{
  "hidden_size": 192,
  "head_dim": 64,
  "positions": "rope",
  "rope_theta": 10000.0,
  "attn_scale": 0.125,
  "bias": "none",
  "optimizer": "soap_variant",
  "beta2": 0.98,
  "warmup_steps": 146,
  "decay_shape": "sqrt",
  "final_lr_fraction": 0.02,
  "batch_tokens": 131072,
  "dataset": "wikipedia_en"
}
Each number is 500 + 25 x the weight over its row's rms, rounded and kept within 0 to 999. Layers, rows and columns count from 0. Numbers have three digits each. The size before them is the row's rms in percent of the matrix's.

# layer 2 MLP gate, 768x192, rms 0.182, rows 87-154, columns 96-191
102:521530501487509541515514494499476463533507471514463486503480487472490445482516449472514507518514546516458500529459558500465454485543489506500513519514525487466483540515511506522484436480464510519484520481467546496484483495468486505491523498505508514491483478469494526516517469524509502488
105:505517484480480459485425514531505503489475512481536442516495492473502519512508515492513453514446492543477537522497509508509509536469486513470502456518462516503515507491495510517519513525467508468476503481516482493514555488484519470486496494550488467460569433509511521507516504512475489480
102:548445500488484515516474533472499501550445511479525505504468469488483487479481470545538525464495536488505527501471504527529443504481445499478495488457459461494499524508518479474530511484523479473482498479523472522473537544498517456481491495544517488472482486511501491539476558523472502485
106:489534479507502490501533531535485504506493478522458456544505490517503529519491500509517472487489496493486516522495503471506476541489497530530523459472464489458477526511505513457498522462493492494544496480547509484500512517523513511516481538507512540540488456521445463466526497497460501531
099:494511500499478508486505539522533485487553504475496512471552489523517493512494537504493523488501470490518521488540501484497484502535509474500481555506517477505500541466506505472481496499550490489488525526495497511487470470508477474510510512501459511510513497486483529500489476509483489550
107:495502551507461475540459534536499464511498519512542504511471507525521502506518496505475519480500515476499473511503503450483566492487502506532511527452524487518493506478528530484524559544458512523523469515474517436495525507475468456493513502536485488472489519468464496495507525468484446508
106:502503520470479492527540487460531503521517503538495529518462497478497503545498519449507500506507514506531503556472511501465525487523519535490517483515527519506474512499480511472520450502472488517528441507508468510507466489519486481535496500481509526453468514534561507471502515535536520501
107:482497507481560477511497488510480537553514514494507504489473498540526538504453529525489481513530491475499511486513518525503493475491540536515498461498524494536445493493529556502465451480483456477522521514520450501488505485519539490520470515485535534498493489479514507500482532520460539542
097:497458456528505495498514469508488486495483470463522458467512512456532494462466497475481498548478499514476472486521495489528526472519499470504512505533500501538488503498542475514494497519509476443509516487547483523509502492512468492508516492498475500500508493521506501533484500464515512455
103:549516484524487518550495509478512521524544449507521489494512507480525463523511522475515504491473505506539468467489537493478476501502483492501505500494567507483468516458476524512475545510492523490504451472508459476482482532512530477536523474494483520523507511490502524530505491552479515493
104:482494497516494513490493424483544526521471498475534437552518506492459466486508473493541491514481515478499545499510534480489520494488419476441480505485511533485501466455518529476497485495508511497474524482532490506491497550462481475470526520505531486520450542524493487483481480519464509516
101:505516512493523476511536520486480511506484519490510509519471520529505531476547512457484520496531524509534489508541521468496451528504492533499504474493474510525515485475495475568500509458519501518489453524473515504511464470488527488459504503519517499451517513506510470525494501483513484508
100:533491511509497465531522492540469520512530520510477484493496480523535505504494515491508481553464445490454498507467500479528555473491491466505509507528469477508456502499516469530490535485484569536476461458507438519489482490504490533519477493478476519508517539509517518535465487475443501505
110:471506525476513430489508526460505517481558513500498523482516497531511516492488523503539551559485471512517455482505505477452505509462500475493509510500506507472520514490498501473479495457562518530483512530536465489536534501524466506506503471484518484525486484460489449470511507466530515497
107:533489452505522504494531557522490488497482486527517502491510511500534501533488498515522510502510508495497461488493500493495512502522499504487502499464485510501537544494481517519477487519494568495533535459491458455492509451507489527496485496515464541475519503519546507476513492484503488495
091:450505487467479509519460513501500497495492504518486492544504515513517504485504463484506506543464484490485503478521505537517536478479538477513521468548504505485494512541504453481497504547483476494531506433479542484491509547519511498503558507507527489514460518469492481477518495493493530476
100:514508494477502458469476488523493509521526561515531470483487517489467469499505469463498518518541523512494520462525490529468491548501439488482505484460518518507532481505509440509505488467491510443484524528461478507466487492501478503520507477524489483514526475480482509502517482495523480495
098:539456508532530470469525500493519482486510467466462528530526514494512478496528457510506502500532477499527460457488511509512492523507531496519496513503502502534517475486560486507533508485529465461530510425513536482462466437494480451530537467509489495514495501519521500482513505489440497435
088:457470482501499488475456513464493483503482512496481517488510514449494507454491515492521507523503509480540498476501531502522503504508434535530500473466499511503519469506482513502533506526533493503474459507512537466478512498520487452488493511521553489496505539539522511497498472510434507458
099:504488517502521463519490486509481537496511522542540510506463470481527491506456486431534467503531503505514537522529480513485510515456535504512510467485483467485498513504511503504493510467494499461496513503469534441499520514499533458493515531554543526522475506463504529501487437449516511465
090:485488478489505479501468471546498525489479469500513509459503523499552497559509486460488542478480536516507469500495513510501513486487491501500537524508486494519481535455483507521498492495441516484530511549515527523511557496518482494486487502503481516486548477501521527555490508456538492519
103:487507518500497464506474562515522485491452476483484466503486453473523481482486489487547456484468510488534558525520480532488465513552491545544477462464480538523534468486537517477515498474487471512503501527479503480525495542517521469471525542491491538557534474485490510487537483501500528502
110:454498489497481462510490506512512525517556502519494494495523464504481492542549471501506508503492472499475519494522495504507490523460469441500529524510472519485507478553505509511531502507494506523509458483536482531519467531532501462514499485456519519520466511540489501504522481500470514479
104:513492511464526511516518522509493529475509491516453503518506544442499483503508513514490490516511483508489503516447447452468561464508512469502525505534506515469495483514486480498512531513495515504505510457502481450469517495507514491490462479471507513515490490503460467495493549506524505456
117:510480520500553478505466491507516523559513517495528493520506495486546521521490519494489513458520515552514520497519483494501508468530494528541496454454489523509514491510531469497510497486508541506474399519481469540458492499522524480469510530527480484496487472501494512497493498502537465508
095:485498514485519503511470505486508490517504501487467494509503477447533487511450483470443547487497516486517481516556499515505495495489501525486480488485481491476539512493448521533495511489497491469554477480486489497538518498459457488491505517510473488447480515508494536496503505488502549441
112:513494477536549485482491510513539506533506499507487495503492547488496506520517499475508500504540541473487474441469533441456502506511452495481475505479522461499513490465477535527521524532512556506459493529489475471501560506484514540511502491539450489523528502530511521487507516515495480502
108:490507458470473481469526533513482504519515516411538526499515482456507476473507519513480536472541478532524499485500498507561545509499522516502469483523501501530498477486513519558508516503500498501499492462496540451490472472475473487483531481515526521542456499510447535519504521527452544486
090:504536499500504496501489499541505514508477513491463506535485479488541509499471477479505489454465517527533488503501495452528460511422508480518516486515547482497505515486476483530468517508513497501513468488476477533502533481517487499491515492495530541497474504497519479483514506512490532501
115:516521503511504502518498519528485478527488529504459462520451498483505509506575469504523519493498514506503525508492462478503465503521481540490484533493458557495452489494511516510509529495541484538499476496558490508460516502522492477465529528528493488480523460510490492499473489501484525486
109:469496535493524499477555457496458498521559497515492501507508549560483465485493480487467536465482528508466495502480452501489486498522459502487524508512463524482503480484501522527534500485497491494431465513483528507497546529520474469509507551494515504504492491494503539513519517507471511525
101:482480491508515463543506496518495518530471490480508522497432479503539530490479516477498485468517466506535489465475482525502539513519492456430500529491503539493535512490539502510502518511514542453494493493552457506537475487499510489533511467538477479485506460510480447466535471516504518477
096:505514472478525498531536488507501518476531473496514524444467482518502462475512507501524543454501533516510548531486486466512512545496512465483554486515523578544469502502476506541508465473497497506498491474486543504537516480472435495506495497523473470503505504511537525501519515499507442510
100:503533514458478510518502475451490504509505514516489468521484515467516462477512480489507469514504503503495532549514492510535514487517506540454473490504505547493477478485506513493484511539506504471504472469500487476498470468504482539500540485475467495514456476462473489448497460482513458458
096:500503499525479493520479496515508513458495533507396457456493503518504490540492486490489480495455530511513456508550524483512503494506483534487526488509513517522439519490491527524484515516505501466520541511503527495509492492480507492469463522499506474530521487510525464513490508551475520544
104:478486517535532454496521504500492502482520536536490528520482497516532484514486532448522522500507494488496513496568526506516489518463483525472449475505495496496520475516502489509488521497518537494463470565463475508486449481510523492452511528510515524507460522505503458523507518505540473504
102:500508490526504518513546484521539477478484518481483439499463520518567520472546495483520527553487487510518523487481513496528453504470467484540515500512520531533466514505461498524530506486476459534464528494544523511515475477475545476532522465480508507509525528540498490518507507516497515482
103:482510460498488538475477469483526478466492513528495522502495558503512470456505514516457481473488493529482515476486498467509451502536465492500500477499522527520454564554475541523456483531525493530502474460497513471494519492504482519483472497490551508475526524477543489490478531529483521498
115:515565445497513525521517507509510479492513479498488497540474486507506464464482522545525493534489542522536515458526486474499468511487525477479503482484489487512476497489474544475538467501497520482469521440526500483534496492462507465495503501526525498489508503504474506470471448510497500511
095:492518558529493467462506527520481491555485497487508506543529503518484498477466482478503497498503503482433476508483478519484496544486487486487495506521485501475489486496480472487574512488507544493520536505524493485525488495457475438451503494467489498482518488502509520507551468544461515483
092:490510511486585528482498507500477519483463536498545506521530459499491527501503468546500485521495501487525450473464519482505514486499473479483495508511517467494487500514539502510459518516503530504539528493474483519498512494496490498529493513502482514456535519521500502535506507557511493510
089:456534543468491529458459487533483479474480497491537505492474483533496466524481525470476522470505496549508510530471519531482500496478502480455517484535487493489489514515491566484471500477458471463514530502511513499475506539537541488500463526482464497530481549482461482508517486512526537546
096:555475502483469497485503515512520507566507445505454508503484493508487528520502520497523505500502518522490542459469522498497494462528473491515509477489486495505505499497474509539494486492476530461487509489554508481535486472532510526548469476493531497524520580486503526500503529476513517505
102:480483553472485533482475457480482490538499482491498480479521480495489488487514479451501505509472498531452527472535468475499510466519525435509529461515457512529462540489521501486550530543481526470504519530492486494516486482527544506547530496453474513537526526534488505491564514490526510517
098:514479482585502515511498500465512501483478512518531532495506513488514493516517538504509550497531489517479474471517484447492502521513495498497526496503548539482506492525475499438491508495479516497500482520530507577484443523473517455477498517476518516501506504506501487463472556445495500501
093:535545482534526489542477507506507500469489512543480469450496480470498498531496492492516464472461490491485492510482502486538511515505418492515514497467493467528470499435525564504472456482522531540489523484518502509493457513487516508472525533509521480510536530512495475481505525509506491536
090:500518494506494527497467530489488514460509466504447499487470494493523510526546479535506482504462522518550513483494487537503525476461450508454528474519511475506517505465470506510519532496455547501496518525445486527470479485484516495488490493520486494491528534489481473458506494493484498492
108:514472455467506495534444492524516494495471503504453536520547491505484503511480486487496506490534528479493528507463508467480444511493501508506474526557509527487498497454478509492503492514489507463516512525517509473522511551552530494491517536522467508502488525535526454427512514483511522509
098:530521469506514480496510493492496527466514548488508463476490503521526497504515484509500499520478533486467547494483536499527456517513498507499508523522466473542511493508483503509472500448535486502475490500541532489489533497501491550550483507455528484547512508496534549457537501509519469536
097:484505486471502484502524532495511531544542488543541575490480502519514557505481499468545478458518534501450492499482527502533523502479528496479495499546484510510509475500519532498491513527494507479489505475510536476513514466518537472480484501501506497489486482506543500519504506471507491503
099:515469505514493486512541508514454504426472528482474491524512533493504484486498479464501507536515504522481493512526483499522484551526485530495491531496549527482512510532543532529509509461519520501500459493561493486492482517526467486519483534513495535525504439467485497484482501515497457488
099:527491525471502481464493494507472482473484473474490493472507544478484475497461513541502495484531517475505476506502498479511508498486505485453522481497438492523444512494461505534466474474501461513507523490469532466481494494541483516502511513554504512425525544539439496471547499496465491505
097:503508493457478502525506495530531503501497471528469524462522520532516521510492462476471459500485499477492546501474478502471470482488488491463509446491538542500514482490497474478476495535468570475527433519529468507470527491490482493506505543516485496497496462490555507486541461490468532544
101:493502529495463503521504536531495481472487509529489495469509525498481484509539541510496516482529530471488516510525528466502514498509507525494499498480496501464522466501533490487515495495477509526499463538516519474517507523528501470436505498514513461465495492489473514518468528454515510522
098:480521506516459442461493510527520527447533498520465494481509568524518517494527464519530524477458538482498513479510460492452498508518489476523509540453460519453505488514488493522511540489510485505477520501463463495508517513490492510539538480532496491445506485533496497502520523472504478527
102:501499471512435446498522499443517488503521435475493487468471498514486521497490510498501488506506505531489479500476487459533527516515490517516433521506497518481468490491491489504524504511497476484512526532484504484520485465521534469484493446494506550531544503491507520506473482498544505511
095:464481523555514463492471523542454480519490506481499511486517518492463505474542533563461514507498475488542500486537514478500520461480507540571511548443492483533454484477534503523519488493505503453503508543530530468507541485474499481497494530486478532513458517481461488509539478493504486514
102:502509494505492524485493534503505501471492498533499524498520528491499501443509484476513531526478495540501510529506559501536504487492474488522519525521505530462488493522505488506520525542498503508500478493505519509497481509542475524501470412469451523483471466473456503458569509462479491498
105:514468502475522575514496501492568475513503531508528480530532503521455513498505480487542500516479516499496522485478492506481494489544482492460504457461497541538516458459504461491520500497513491525510505524494498522532488485502508463523570510493487477498467494473495511546480508493491455501
107:511495480495503488521510479504517464541483501459480482496503509476498493557485526490513474491525498537469532432475495463526487507435469533471496496519517535523512499468513523431482510459513494545480504532487542444479499482496486472492503489491495513501466520503471509477448482459517447473
101:509462504513504490491450462586494475505538472511530449522474455518514470504492520464490529501489505486490488502505489490495505508461482527525447511506537464520488461538521535514453530512516448516455504500484505501543471480491486500518475491493494523533493534496495491489513487500508482509
098:527497510507552504496543497456487470462536498539517485471517481522543501493528454510538512471519479508471480514476546480530514485457529516490516479462462471474475537462524508486499491463492517480482485501500520514496468539484508464479469500501547503503472446521477449497521479496502484537
098:506536465504462476448525484468522548530479519500501530445437495483440524481465501497478514505518513472499490492523525468475473476449510567501492504509522461462492519487507469473522485491523483509500509496513510508521445488498577525489487474509492474511483477500502451521528539493527461479
103:534464461532481516523501512525472464491529521512504493504487519523481493480450499512476450515498486528534482522503484488523489507564524535562503476460464492500490483541496457494495488496474536566522502474508536528483515472516468496485524530520527496505491518538505506545475477488482464508
095:505525505476477510495468470490528527481494512552462487460487498529522482478505533521496467519479464555478490501520514508492491522538532469504495533510494484489490452439511464467515503509501508491476478460488483478456544528477541468528496492538483515506552484499464492458502481539485503450
104:475506502499483488538474500484475542465547472491476486507478460492505477527525483514538547476463490492515531557529491442499493515443526487520449474478493470428519516540505503474487504488468542485509544494524484459508486518485498533530484516530480502514526498526543518502533513470526448498
109:439510503504545463516529530499475504509463532510537495545504473529520552518492506544492495495488444535489482487480519513529481491507514525492497456495526507495518485432446481480546511483480502522478483551516498496530498493488490483433476501523477512511537517496542488501505486460514510486
110:512458483486507473509515524472548525524491442489500485543522473481491502501486529505501513495531492455499491492577490522513507499523519507491511537528516527459478469496518561482512498472440490529451545516468537487480518486496487521496485481498471532530473497483488502477555474514511522482